python train.py --n_layer=8 --n_kv_head=4 --d_mlp=384 --norm="rmsnorm" --norm_eps=1e-05 --rope_base=10000.0 --qk_norm=false --init_std_up=0.0659 --init_std_down=0.0 --decay_fraction=0.815 --seq_len=768 --train_tokens=83980000 --dataset="wikipedia_en"
Each number is 50 + 10 x the weight over its row's rms, rounded and kept within 0 to 99. Layers, rows and columns count from 0. The size before them is the row's rms in percent of the matrix's.

# up: layer 4 MLP up, 384x96, rms 0.0664, rows 329-345, columns 0-95
# down: layer 4 MLP down (transposed), 384x96, rms 0.0309, rows 329-344, columns 0-95
up329 062:44 53 62 40 48 30 55 50 34 45 63 70 43 55 43 32 44 31 34 43 70 58 50 58 50 46 43 45 60 55 45 47 59 46 58 55 48 45 59 55 42 65 58 60 54 51 48 51 54 65 59 70 75 53 44 71 57 49 38 58 39 36 51 66 43 47 59 49 52 58 54 57 36 46 54 49 40 60 57 43 40 55 54 35 58 52 44 60 54 51 35 61 41 44 25 40
down329 061:40 50 46 49 33 61 35 50 52 63 63 63 56 60 35 49 50 43 63 61 34 37 53 45 37 46 54 43 49 51 57 42 42 66 64 50 58 49 41 29 54 62 33 50 36 36 50 59 51 51 51 48 60 41 43 49 58 58 69 47 53 56 69 41 44 66 40 50 58 43 38 53 26 56 76 30 35 36 43 57 50 53 41 48 59 37 44 57 56 52 55 49 36 49 50 44
up330 049:65 43 55 35 60 52 21 54 49 49 51 50 65 57 51 63 43 48 50 40 56 68 52 54 54 55 30 49 47 49 54 51 58 57 48 54 50 51 41 49 19 25 49 47 59 28 53 56 57 50 51 45 47 38 48 45 57 38 47 55 35 58 63 33 28 47 57 40 33 62 55 56 40 44 66 53 40 70 50 45 46 38 51 49 55 62 47 55 48 40 51 51 44 63 53 32
down330 047:22 55 65 60 46 51 58 27 44 36 55 42 44 56 61 57 48 73 47 43 56 45 43 46 49 45 53 50 62 45 45 48 52 71 57 57 63 63 49 39 60 56 55 44 42 43 58 58 50 39 42 60 56 57 57 56 64 52 49 44 65 44 63 52 67 57 42 41 63 29 56 50 58 37 47 48 49 44 44 53 51 44 48 46 49 47 54 25 65 41 41 71 44 46 37 74
up331 096:48 60 50 69 64 59 49 51 59 51 52 51 72 43 55 36 61 44 47 59 44 49 42 38 34 70 67 47 51 56 42 50 38 44 69 65 39 53 50 32 30 47 58 55 64 58 49 48 53 42 49 39 40 42 41 38 46 56 49 59 36 38 50 56 51 47 51 44 30 36 47 60 47 44 45 51 49 35 20 47 63 46 46 39 57 57 62 61 71 35 49 56 46 44 54 46
down331 089:50 36 48 49 42 52 63 55 50 59 57 49 34 56 55 47 47 51 44 69 69 31 72 60 60 46 49 53 48 62 54 30 55 62 42 51 40 49 48 64 45 64 33 51 30 51 62 51 60 56 53 49 42 53 58 33 58 39 36 54 59 50 44 71 53 57 32 63 45 48 48 53 53 45 57 47 45 61 53 46 39 62 58 66 45 39 43 31 40 65 50 44 33 61 32 56
up332 107:52 43 40 47 47 44 51 57 67 55 47 39 65 45 40 47 45 42 67 53 55 42 53 52 43 56 44 55 53 57 61 29 70 47 40 52 52 55 42 47 55 39 50 65 72 66 71 52 47 47 21 62 48 43 54 52 58 69 47 46 42 47 36 48 54 45 60 47 50 57 39 41 66 57 48 60 53 60 60 47 37 67 67 60 57 50 57 45 27 40 38 49 36 65 39 49
down332 103:59 51 46 54 66 38 63 42 37 39 52 55 49 57 47 53 43 51 52 60 45 78 55 63 57 38 52 58 41 47 45 47 45 43 50 73 42 57 45 67 40 63 45 29 45 47 35 53 44 48 52 45 64 62 50 34 42 47 64 40 61 55 62 39 43 50 47 64 62 40 49 34 46 51 34 36 48 54 51 45 45 52 39 42 48 66 33 54 42 73 63 43 48 65 37 39
up333 091:48 61 58 48 54 34 67 43 62 59 61 56 55 48 44 57 53 43 75 49 40 61 37 44 66 64 58 48 46 65 48 46 50 26 55 54 52 50 46 57 42 54 46 62 38 48 39 45 42 58 53 47 62 56 57 45 38 81 36 48 65 61 52 37 53 55 45 49 37 59 57 52 75 51 32 44 54 68 47 49 39 55 45 62 63 61 50 54 61 55 45 42 44 47 62 64
down333 092:50 66 63 40 58 65 45 53 41 35 55 41 32 50 59 51 43 57 42 45 41 45 68 48 66 45 37 58 58 66 68 42 45 60 54 46 54 57 63 48 65 51 61 64 58 47 48 47 53 41 29 56 45 29 51 52 38 51 66 62 41 35 62 54 40 61 37 67 33 52 55 30 45 61 65 51 55 58 66 57 56 53 36 58 60 48 54 54 65 49 61 51 54 51 40 50
up334 117:52 41 41 31 45 55 54 40 40 41 64 48 29 53 56 42 46 51 53 56 75 45 52 67 42 38 56 43 58 39 57 54 57 58 46 55 42 40 66 38 60 62 55 45 44 55 36 62 47 68 63 39 48 38 56 49 30 27 55 54 53 42 50 47 55 55 54 47 29 65 48 50 59 27 44 33 47 49 38 63 55 45 54 37 43 54 42 45 39 52 58 63 40 38 63 54
down334 118:59 56 39 49 64 53 51 56 44 38 44 48 62 40 42 68 50 48 59 61 46 42 53 50 65 52 44 59 39 43 45 51 45 57 56 57 64 53 42 52 59 80 41 51 73 59 21 41 45 22 34 33 43 57 45 59 48 57 52 56 41 61 53 59 56 56 48 53 57 40 42 63 37 43 47 55 39 51 47 59 32 54 52 65 45 44 48 53 71 65 55 52 55 56 47 61
up335 123:59 50 50 41 62 38 28 50 51 44 43 54 50 40 38 47 53 57 62 48 47 49 38 56 54 38 59 58 54 47 46 57 47 58 41 65 40 37 37 49 54 41 50 36 59 43 49 63 43 59 49 35 34 64 47 50 47 44 46 43 49 42 54 40 56 53 63 68 60 46 77 63 42 35 29 56 72 55 45 56 54 57 57 35 40 38 60 58 66 57 31 44 35 36 53 34
down335 125:39 50 61 40 40 62 48 50 29 48 60 58 59 58 52 43 49 48 38 51 38 62 43 60 55 41 37 61 67 30 56 44 47 43 47 41 53 46 50 55 46 55 47 41 36 52 52 46 39 65 50 58 36 45 55 51 48 52 55 56 63 67 39 67 72 38 54 38 55 50 40 62 53 37 63 29 44 36 54 52 44 49 57 62 55 73 45 60 36 54 43 60 56 31 29 58
up336 137:60 70 46 48 50 55 64 39 45 58 54 58 76 54 45 51 51 47 59 39 62 67 47 45 48 60 41 59 50 55 38 34 30 41 46 59 36 52 25 51 52 67 51 64 51 52 40 40 57 72 47 53 43 55 50 52 36 27 50 52 42 56 44 58 55 49 64 52 51 62 56 59 28 50 64 52 51 61 47 51 66 40 43 43 56 44 36 48 47 64 66 60 63 44 56 55
down336 141:38 37 43 35 42 67 64 38 63 52 38 52 37 55 38 48 44 64 39 53 52 57 39 55 48 48 50 70 45 46 56 60 52 66 48 55 45 76 59 43 47 66 46 36 59 63 48 52 50 42 47 58 56 37 44 44 59 66 48 50 64 59 50 40 57 60 36 53 45 55 38 54 64 44 62 47 56 22 39 47 34 65 48 62 55 44 61 56 42 52 46 43 36 58 38 34
up337 090:47 54 59 41 64 67 42 48 50 42 40 49 51 42 55 46 62 66 55 48 72 45 67 40 51 37 42 56 54 79 58 37 59 44 42 41 49 44 42 30 56 68 54 48 38 52 50 72 63 59 50 36 46 59 54 50 42 56 35 66 47 52 53 43 38 62 49 47 57 47 34 42 43 56 55 51 51 55 45 63 62 50 61 39 33 57 59 62 35 60 37 38 54 62 37 48
down337 085:53 64 45 54 54 36 54 43 45 55 47 41 37 55 43 55 37 46 54 60 47 50 57 50 68 51 70 39 42 39 39 53 39 52 46 67 47 61 64 68 55 45 51 46 58 38 55 49 35 39 46 62 32 52 49 46 54 68 64 56 38 42 41 56 37 11 70 39 47 61 48 57 61 63 43 51 51 38 47 54 47 59 50 47 60 43 48 54 43 55 60 30 36 46 57 49
up338 018:52 53 60 40 58 47 46 44 59 41 45 69 43 38 49 45 35 36 59 41 36 42 43 57 38 66 43 45 50 53 54 67 56 52 70 43 60 48 43 61 41 57 57 48 54 53 63 56 64 33 51 53 41 58 52 46 35 55 55 63 57 45 37 57 57 54 58 56 44 58 49 50 41 53 60 58 70 55 34 33 43 43 52 64 52 77 37 39 57 60 64 36 30 40 59 34
down338 019:34 50 59 55 44 58 59 46 54 39 61 33 55 71 47 47 52 46 50 56 47 54 54 35 33 23 45 35 61 40 49 53 52 54 42 60 40 66 60 24 54 50 54 70 35 52 51 56 51 72 40 63 46 40 48 39 62 64 39 38 47 55 60 45 60 61 50 29 55 55 42 52 55 58 55 50 40 57 65 53 58 47 43 52 56 35 42 55 51 45 37 49 69 55 54 45
up339 108:38 42 50 45 38 38 50 46 49 37 39 35 41 56 44 46 50 36 53 45 35 53 64 40 37 37 64 59 63 44 43 38 73 52 42 64 67 40 40 57 70 51 59 57 55 48 52 54 52 49 64 56 52 43 61 56 51 38 58 43 51 49 41 49 52 49 66 47 43 61 56 48 51 56 51 40 65 51 42 60 56 44 23 22 46 59 36 44 37 61 46 43 61 34 44 64
down339 106:51 56 41 51 46 51 56 32 44 52 50 48 51 31 46 54 39 58 40 49 69 48 50 49 29 61 49 60 56 38 35 41 42 35 61 40 34 51 54 46 56 46 56 38 50 29 58 52 59 60 55 36 46 51 32 59 44 35 62 41 65 56 63 48 40 54 42 70 52 67 55 53 64 40 60 58 42 64 41 68 50 63 45 73 61 48 58 41 56 57 51 44 32 49 43 42
up340 027:79 44 66 45 49 36 56 42 57 50 57 50 68 68 64 36 49 29 61 51 48 53 29 54 41 46 50 47 46 61 40 34 58 56 62 42 43 50 57 27 36 47 56 76 54 45 55 62 30 61 45 44 55 39 44 60 40 62 51 44 38 39 34 44 42 38 55 56 51 50 39 53 63 54 38 54 50 44 44 51 40 52 52 45 44 43 60 38 65 55 49 47 46 60 44 53
down340 027:45 56 40 46 48 62 39 56 47 34 40 44 40 43 55 58 54 59 29 51 62 64 64 73 58 39 62 36 60 40 75 62 55 59 51 68 62 41 58 53 61 58 38 49 47 48 48 44 37 41 54 50 59 59 63 43 62 50 57 61 71 56 48 50 66 76 52 45 51 43 55 55 33 44 52 56 41 62 59 42 46 33 46 60 45 42 48 58 54 52 62 44 51 59 59 43
up341 050:48 37 72 44 44 26 34 42 47 50 58 42 42 63 46 27 46 55 39 59 42 59 33 47 48 49 54 52 45 30 48 58 58 45 60 47 38 54 49 32 62 56 63 48 61 37 56 39 59 64 56 64 45 46 57 38 42 55 60 48 44 53 54 50 49 55 37 62 56 73 52 39 61 33 47 57 47 41 35 32 47 46 55 42 60 58 49 52 42 51 48 69 34 40 55 37
down341 049:55 65 36 58 27 55 52 61 65 55 53 60 52 44 50 75 65 45 67 46 44 46 62 46 64 53 49 43 54 57 51 51 46 49 54 47 52 59 41 38 47 53 28 48 45 59 43 52 50 49 45 70 39 56 43 48 78 48 45 51 44 58 61 43 61 56 60 49 49 51 57 51 41 70 59 36 43 61 65 56 44 51 53 67 40 42 43 37 40 58 50 34 65 51 49 78
up342 137:50 49 48 33 65 61 50 54 44 49 41 55 53 29 57 57 53 27 48 55 68 58 48 44 68 60 55 45 47 45 63 48 65 46 51 63 28 56 41 71 47 54 45 65 60 52 52 45 63 61 48 60 45 51 51 51 46 47 63 59 17 51 45 47 45 49 58 41 38 42 49 44 27 34 61 57 50 37 66 29 54 55 51 49 54 42 63 47 41 45 53 38 61 53 51 46
down342 142:37 52 61 62 33 46 33 56 52 46 55 43 68 60 34 37 33 62 56 54 38 37 55 26 38 50 49 47 43 68 42 57 47 41 47 46 57 38 50 48 61 53 53 46 28 59 52 66 46 42 50 49 50 33 43 54 56 43 34 61 40 37 51 37 53 41 45 49 49 66 53 68 56 60 39 52 59 56 42 58 52 65 61 72 49 51 41 40 55 53 41 52 33 36 42 61
up343 109:51 35 51 32 63 57 53 40 48 56 32 51 61 47 42 56 63 53 63 48 45 39 53 35 67 52 48 65 61 48 50 48 62 38 49 76 44 49 53 48 53 65 58 70 61 46 45 45 33 53 35 49 43 45 57 63 54 47 54 42 54 49 68 48 48 56 50 47 63 35 41 67 48 43 33 66 61 51 57 33 40 36 55 42 58 50 57 38 74 67 51 58 46 59 47 43
down343 119:59 53 43 49 43 56 44 47 53 43 58 51 63 33 44 58 51 47 50 31 68 59 37 38 39 48 40 37 63 48 55 45 26 51 51 38 52 39 41 44 65 63 51 38 40 54 52 60 63 55 38 58 40 38 50 44 40 49 69 57 49 57 50 51 54 59 31 51 61 59 35 58 60 68 50 47 58 54 45 36 62 30 37 65 43 42 45 52 50 39 46 21 52 47 60 39
up344 127:60 38 55 47 49 53 50 62 43 59 39 49 58 33 63 39 62 67 37 49 64 47 50 64 58 49 39 42 27 59 30 30 47 54 31 57 62 37 33 52 63 57 42 46 49 50 44 43 58 42 49 46 45 54 67 42 31 49 37 42 55 41 29 58 47 48 59 61 50 57 68 48 50 42 49 40 36 55 61 60 37 42 57 40 60 49 45 65 57 36 42 37 51 47 41 48
down344 123:35 60 45 52 39 50 55 44 41 42 51 54 56 50 61 42 60 43 49 62 45 41 64 53 47 67 48 49 50 45 52 54 64 50 44 34 27 72 54 63 51 38 54 55 56 57 37 32 49 64 43 35 61 16 63 51 57 66 67 55 52 63 45 38 66 52 53 58 38 40 47 54 50 26 53 71 56 47 54 44 63 41 59 45 45 58 48 47 45 50 44 49 48 50 62 59
up345 131:62 49 42 58 69 46 48 45 55 26 53 54 38 53 66 49 67 56 53 49 55 57 51 36 50 61 54 61 65 53 64 61 61 62 36 41 51 41 53 50 69 68 52 33 81 55 35 36 58 52 58 67 56 46 47 36 37 48 56 52 55 40 48 71 58 46 45 59 54 59 44 36 57 38 61 53 43 46 55 40 56 46 53 39 53 45 43 53 63 40 48 53 50 68 60 45